config.toml
num_attention_heads = 2
num_key_value_heads = 2
head_dim = 32
norm_place = "peri"
rope_theta = 100000.0
rope_fraction = 1.0
attn_scale = 0.177
schedule = "wsd"
decay_shape = "linear"
final_lr_fraction = 0.05
max_steps = 5692
Each number is 500 + 50 x the weight over its row's rms, rounded and kept within 0 to 999. Layers, rows and columns count from 0. Numbers have three digits each. The size before them is the row's rms in percent of the matrix's.

# layer 4 MLP gate, 384x96, rms 0.0766, rows 0-131, columns 0-47
111:458421500581510576415458470544468449535571556450582482477514509431405455580519513550565563459434498542527511525589503501534507519477465512533504
102:557460440454527433422638458454463527474476556533457538423463538474568452481482468480442481508495570448584552504457492508433501455496545562422508
102:606570481434485512445479485490473501553422500582462472483535462538544517414490459423472486489517559482465457551568479464419428551451584413455602
109:441523529548429528495523570512526421413432543453483557470526454420549530514544443422533606561500490492492503534497532537412489457408571371528596
113:505463443468433607440597529397580458521446451572480557569504503531480531598483500516476469495450550511560531469496544430533537476471517396530598
093:600472443471464536543452545474514577432515515458469512488515471550559475545526508518590384513467512507446551407518451535529452566456540470445524
093:439470443498508560527579456529574437509579553526524462441484481502492549523412514540541546492514463544475485528570521487495554478499483423500550
100:496535429511560458474476579413556574528499508529477424581467541468468459498523396509543500536483519470582505446448459610510482520572518488485517
099:550501394471575543419545503434460524442465498450592567512540434593499451519516444424467473551478483427473498522505534446482505499498503480460548
098:439390503494525544445478496542427442535515456510570526498591566527506552552515496543509465529431507487472511498418424392425437550470447446506582
104:571379478511486389446452388469528499601475560550550381591541509515530470454537548472573451419498518512534480478538560563496528518562518425482411
107:546434530590548571477569439498528464544509472522495451509538524388609514472538464484583543498564576521507489408483487414394534480498511409407537
089:500568497495541485473466516483450517445506357509397426437501427496513487527513592538511507498474441522522485424518529533561481422511593486449500
107:480489505485427602458522448476466617547585406473572499520387566535456578491498414488454491463523442443493501563526536481401374568405539485559497
095:546437544521538444555510465497514502556561498490450410425502635461395484476526433493557478472485524508536447527466553541473556507430457492453512
100:500433554513436584489489560430516438493444524481479515438488455496542578505525512548580563493609500522525450513482513528559399492471498458438533
108:588470503418635535502525491473457583551528493481436496502473518504514571519492510443607506442501546507526430553500471423461491524542536479458481
104:522488470514514508432524507519400482451463543498553465513582516576521561554512567449449455447482507491574369597512508546541440437499523474544489
108:531503462415528494467473521489504489546476506494453451526517534526449549527585430534392568530603625504454392522509456502474394511479543481571465
097:486500380483461511535573503485459452480498455526577442463610533444499436577576525543502399567470460524640550388480513553523573545506571443538432
111:583546485504531591546454505547428458503504425602447405559508506464433499564556478467515554447490565542528414564550521482465457491522555495486517
098:541553477429570423469493631535410592375469505507547499538511490509420480514561566490571517519526518564517521487528425528543495436405552447551419
102:466503547523550551515541570451463453523443476480582476429463597497468509491502446517518464519445458495559489549515555457465409548391454483472515
101:513505573489616542497559442555461556543499548422462520465480435479523495464476556564477445413506451490547479534425555495515454504453495473465435
110:450506428469483582450644577463486463506541573552455476475489536493452458545524473512421453467536444577575476616478517495523426493461530480618551
107:510541526458533514467523437458520537556536481501561510540515457424504533577581442517461504435506517535488513439584584405508435603480591547528493
098:468397532519395515469575456477580549499427423529465555570547524480545508505477577489434550474536456471490472537438436439564460411559537531545524
090:502561583518403426518398467482472575490565532533488510451461518482488434542526424512416529590447490568506435426474484439524453442506530459465498
088:525478483532434486503486526556477536497559514523556521530427572496499416430572406374478528564514499500483526454523463547576458438477417565482508
091:538492497449448495540462528513509430427536554427474529479460528461456541440539440476444473551532496576525434516476560632511531517583508487511427
100:510508516509492569543493524516458514483596519402467480449512568474505444443644504588482448538487436526526468458516466508544519462632481486581426
094:606527529423386587451452576466492519476493462478510503484528504529512468490443515468448462524477505454505497514512488485515540441552556519453417
103:509527442521505524494460544486473546468560421511504391474476485491425534594514428434422526481467475559522451596512562429454554511576615521506497
106:521395499530575543473479549546476499537425482527541447486511510444427504503503476560454535462575676430593538498433550446504548571544569468428484
092:522407448513520578359501498532574523565426477491440593491465506470409534485494566526463497525516533454619517462549553459538585425529535552575534
100:608491512413578492440605484516529487436483494448439536436519530567569456532560493442472409394533551540575490551516573500488485465440577468467526
101:550420495526529530459448445496540501404487453510518387494549469495484434547582574496537480545473477552538506386468574459410464534526454522459410
106:523544459417505580499529586390508565399410453556445469543587463414492528502434457502510420424533505483460546507426515495447567491560495518481512
090:546560460582473490539423559597415565546490548488461480504525401407476492516546438506528479513599417585586518536543550375489464563523515536505432
092:595441598506570402527468530556453428508497467557505532472499504582422569497479498417521501552423503481449602555467526522561407595548525540407520
089:582447459467438508477421519516571479485517468621500538468454563507467561535409480594490502494461454542450571494461398483485582501576462528617405
113:583377598442613610505557492475457516486489438407563528487522484536570540535526505450495479489469451565530517572565513509509470534570430581494470
092:484506400477481576495386480503460536464531488571524536563512617436495514486488461506520500547492535538431465491442500534493431440409548481504597
104:545529497507477580465474525530416463553533435491530558429526536440520532413572549533517471545450513515459429531594471548534426568457496510459444
089:538487504504494500493509565537482621532574485594511508362418590479560546515549461497475425486505568527409472542488478513522514480390525409451464
097:557455532555449496526496575453446487483470504584476498527548442450496406566525527564471508521522491501456537492506449416538507507457426471491526
114:565481555478504556521528522477434498523456552460499475451523469423490458521518443511449522483413461464567428555523474513482357529423513412477499
098:511446456508522511421467496429425371488478563447458506480538534470582544518536480520535532453471509490425537425438575625473453451425456498561451
111:573530435461501560452554517407414524507443433577504458442558424497603561549543524554552469480510474564513466474557562508496452574442485432513426
095:574450454442467582457501448439484504408489556429499519575517443546400491509475580510442459510522566585582521436370455543437529521505514537550415
102:502442484468570496498508584530460580576538492489488507478464510564544477497488438525494427513481487536532513529518511564477487533534489500394461
099:596597480426529577516538507442543548476541407497553560449496579481455514529460436507490498506532487490507410568585530429579581452434543514463465
102:482460506487584454456499491432481581505581463580532515534546524490437535473541573444511579556535477480458605594487561548388453506539500541445496
100:484471489469565528440566511529462545514562554364499449594550512504540501452571435445447462495508543459622516562504460549497525519525487447450518
103:481543497416476613560545475409489466481408501504565569505481534483522604451463442589543475528512452510432533497532488550421447499472536473439498
105:547451566448509589522509591385517542549588497596477485488539459515471455479547513437464460502504391506484547568458510446461493464429445471423536
102:497470443480453505484481401449408500428516473510565482449473506512497523492536407512454481434566439527489475523517485559538422483502508493634503
094:580523572596513576560538506541536466450547568497443462451478455463580462532479463523548525566539593496571516528490497520428483528453426490559475
093:432511462491458424552432543499440500448458509479533505520508586571455405479546528427421506444538539503471493497471459415544390511510560444487486
122:505500406497529516446628549442520608590491477504517508413470448428502507537474450441488465541515521498539490561491558447435411501508562489486480
101:560536491545496482495581511486449481602418501530565494425611487535500405502437529459583448448525478469542394556565529562538502490430578465536471
098:514418509570474470523561428483471448451532466506439441465487463455506533493501513598522581485482523508579382482493576420554445585603555402498470
099:522498492584549585534610473469530525532493384423524382523521469600470525571530414522546446435515503575497430491494445551569478440480599530559519
100:571448516471466568495561511569534512535488463473451477564407459442535449476475452590534496531572525556518517414583538454539600503530534465521513
102:465439562586512567514540532407438502476481482452568472504544344519521503524476558514468464555595510574544558564406457416449493435398519522508545
107:566493476472473552453624499409420504528435567512541533497440568413538462467556541482499443496529515571478546456547552587472579437566547448552501
093:520509500520418460451506438473484447483528515453458557512474525431486406620558571497490552499507512467508523472539459552465514490551592525501464
094:519450540430459528409513578497468511518465453563457550508579444535574549488558549581474436456482501507489450612589488500438499433479493528573412
100:524435590452617524455503525523441480554515449432534513477499484561519580542484555452552550519448549464477538555555483432549472407490553566357572
101:511498389416407570520532462535483494478428449471532564508539491512552564508582543481429540412463489541462552497526568565412483447434499458499494
097:444484541598650507449507505545493506516553511467569401475521500523472510483508469504504386482546453465575540543511543594476551428537583482466499
100:509437569550533477478515513546515482574522519548466406428449562454424409597528403485556434481526476540565457497578524541560540491411476466499566
092:483551488417487544491447448458514480480546439512534497491533582468481457595600498581494473438451449527462476491391432487507476474590414542558418
084:549487575499476428412460547495627519460452562503471513511451441528381540586500488529491431517522449516526542461456532503515456476532496424534460
101:515423567504614481582485535434437557437544469551540473403485551434553540523453508426567457518478508567537506472405492473482534507462455503455578
102:506490458476414422502584593462541472556566502543514405496539512479486447567607535565520478568511449555527545511447494459502497503478507532624394
105:529484429525547547504527540497491526554452442516519515485489519533478478585509512453535473600425558511533564475381510499463468529345466462468599
096:435472554491511572499432503602559463487395463521489532443437393481433537479456465410475459525529487499500492536452566483519456531511483523511559
112:487466516523468474527537544491495468573533551477529379455532484503529500490448443545493461555471460490552423566501493485472603500401532507526565
102:490478546552471552535554527574594444532539490432431518450453520413441434572472469466576498540452398539416410510450488487586445463480504530555529
101:511557489579427427506492474484495518467547476444473524420483524501511525633558451518459512436559528482568424533558543478568504541549569452530587
107:554529555426468584470543513497582474466599491582578483517440436466444571509579452494546592504476471540524447490412504497412530470454458463504519
101:473536508550539522420484559485535515514530522515560449553501541505454511535544469487413453470439420508505455540580563524555498608525423451543525
101:472570537568481513431547538557406551426459586562455456533458511592508585596485542501394431507521513485547549513449492542526472459535506495491473
100:581464466418491535393509496474567561445478552475486541462423577460614474575447471442427556563496590578531400562543485446485508538513503470436458
099:469422420522443504586494545522547450456504498465462512492508508423543525532466527535601489625594400554431534527487488505440484442538478541445422
103:511481425563466450474429391408397441475484464575504516559480493442545513559623442505454484505558538532483550556479515487490524511508485577548533
093:475462410508589499448650478411463408587479509472408454528486465541584522469578547441517479398442431459452530494467564445448540477526553466544545
091:575431504451412588575460532542510512495437533461428534539544460459484433472508586495506414503496483511478451452413488505579447451437557488465408
106:538475456470531511426475538583487493507492578548472445502460420574466498455528437479493529504393478535481514473470452459440545487522532454388486
108:588454535411515496439494437575505509479520511380534409500431555467512477564545479532476548488530590568470568463435502504471507411397467447470417
098:480491483502423584436480479415525449543436503544508500594466500473505456526563437510470431549566453453553530586434443567485581417489386520498467
106:464472524438589485470523534507468445501438434484572453484571516603438456437567485488516454442551521481598405557541590602394453548483455485484467
099:519547542445444558519579527494445522583497457407505506347476566469524511555525507443547429508489556524473505450524567523413454565505457441531551
104:540486477469611532482476526493388495516587513488521351510520433549568448469547529639515528556527573496516545490540571507530487563517624471467492
103:534474577516515549547441448577432464454449443477517482510487506480469608533460531529535435554496584469462519402483525545525451462484486462356472
094:453479521543453547378570476376535398459477567605438520599522453464514469561483514547482526519499501488534526457527534514578450470507519494450484
101:534562382422616554522473424494501540538526545516432575517495445460605541473481550558492549522490533582496481563477472551528399598474531475566538
096:456504490460508455531528490566499530585545438417430469516526527518543551429507591582542606468556434551520506447601469413444525563517481510438469
115:510433467510445451532534472544521549441497487554544429536530547515461556576597522432557525442452569549575558456388556479551482490348540400536468
093:484455475442472517540392525536534453463478510480491463509475473433428496463524495436414516468562515513472508366503520478519452591556496402597475
095:491543470484432494523426471557452490471480448458516563605370549505468414445572456466448404496479512513441531462507521568540518464480524573498555
107:533499501548576576468464508459520429485532593368495465554497449497470519513501482595448568457518504488466540613509599479450447468572531494519417
103:539570422408465481455460537419475602436462419489556587589512554472505510523536582553506453461589484502525478429421566524511411501482449536598467
103:519573424488504559529432585369547539540442419533528444507492509540422564434486430483523529526476574538513498539399608565494505615423503538463486
105:528475505438635508494572551569460499545525477502496410571536437500478495563433515564446521510501530515634525515497601471506501575492470488392513
103:540501565428462563431571536453467571483547583491417533471533595449452541402502530414433542559503529492559418482500542505547478492479535534518605
098:460495462504428434528444488536556471507508461540510503553525514403408417497515483559470463574499481457489583458460449544445461488519442577529437
108:413519515412612543474518459494477530531549460513583517489564486419561502466449491507492483515432524547506463454464575462432456625556592425485572
100:493518559400637564540524500489493590433426453574442519434536498496463481496527443438541509494607550573478484482503537393538534497448520450502513
104:532444503466476481487455512531425498570547470476522502510521603555523537502608457582441477504405456472452559649447495463502508589507425506463455
102:574500416448466499506526521549529539499571443538387464565472553498606513557540456487495486541522520406471409435461471528532409539484549466434418
093:562451513468543524509430532521423503558504470471408525579428474536519473432574507468462469465536522588474498401449520481474427459489510450549545
100:519487511463524533464504494501534512545486602466554469486547519479539452656501514464528594440456581447476487459524452525497573487528447461553524
085:583599521486605491532600502508461428484529445444528503504574439509595440435526528513539414593460533498505538496549595525523525509478541540482523
104:513472513575531547506454509478504514477553436519412432532399492533479557461565426478458464534546512616456443460555456463474532496452538420404513
098:596399434528526495552502491446488485394512460502523482518571427425474455576466539437435517503497520568490587441577614505526527434504536494515436
095:463472420491406501569529522517514481532409486487568558465401552445592477455508512568475441485574497485472516585444511532506531556495407473531421
096:536367556563435528438489425499448465432483558578530451438485514509404483565596427504464526399466541519487508466552453479543498496443495534460576
100:532496480585494493485524550499473442404502529528462487427569487435529517513471436516512572457519485555544426534605565391519487544549486405455450
108:499503556469602453489488484557498501473465525527430538578534511522383504487525541467484482440519441535512569450466532381468534574586541477463499
107:549470563432456567407547483521411497468546455499553503428431532488481498526548418575528504558453448546438513462456491563475482495379490530469530
100:495484516478566467473532576490490493490602500447419409494528580506509428527471459591551519569508464430635496589495494490478484485402531483479435
098:427508544501591521525541502439511467525548495459404476548474601433467490538512498584499556589511489558528398539534530453570510410562427553459431
102:585443479450475467465481468477464536628538544470513471483554584413476522542530490466478415451482451512576470517521479498497526465495565476501446
091:477392517510468442465511412475422427566549540505524475528544499508506457462448461574560553527499541574488447568492516505427446494460581459449490
102:590388502552546527557551550425488502523478581459579528491450405498461537540494466511462576473496467475486499589511471511487531418515458532553528
106:500342458452493482480500506518522477532483457439584470491548496511449533492570520508552408547535460602431559439393517479443371513434499504486523
102:523465496569514457523460523556515506494566538519582515500565504522508471502442573492503536510539513512546426469513561445418598591537440456396552
104:537413397449609543548551579481506527453527464574519497605539537481463578473534454437531450455472535498468522494523489539513411447457514517492512
101:512474485507519513523602490450499436457505422594451516492470506421522473586579443497498509498496507583584438566544589443607562414506519501506437
105:522529555594443536439478495580472428473481462364430488499567533510464529516588519513554594559521530509517543572492493422481438520460428523525532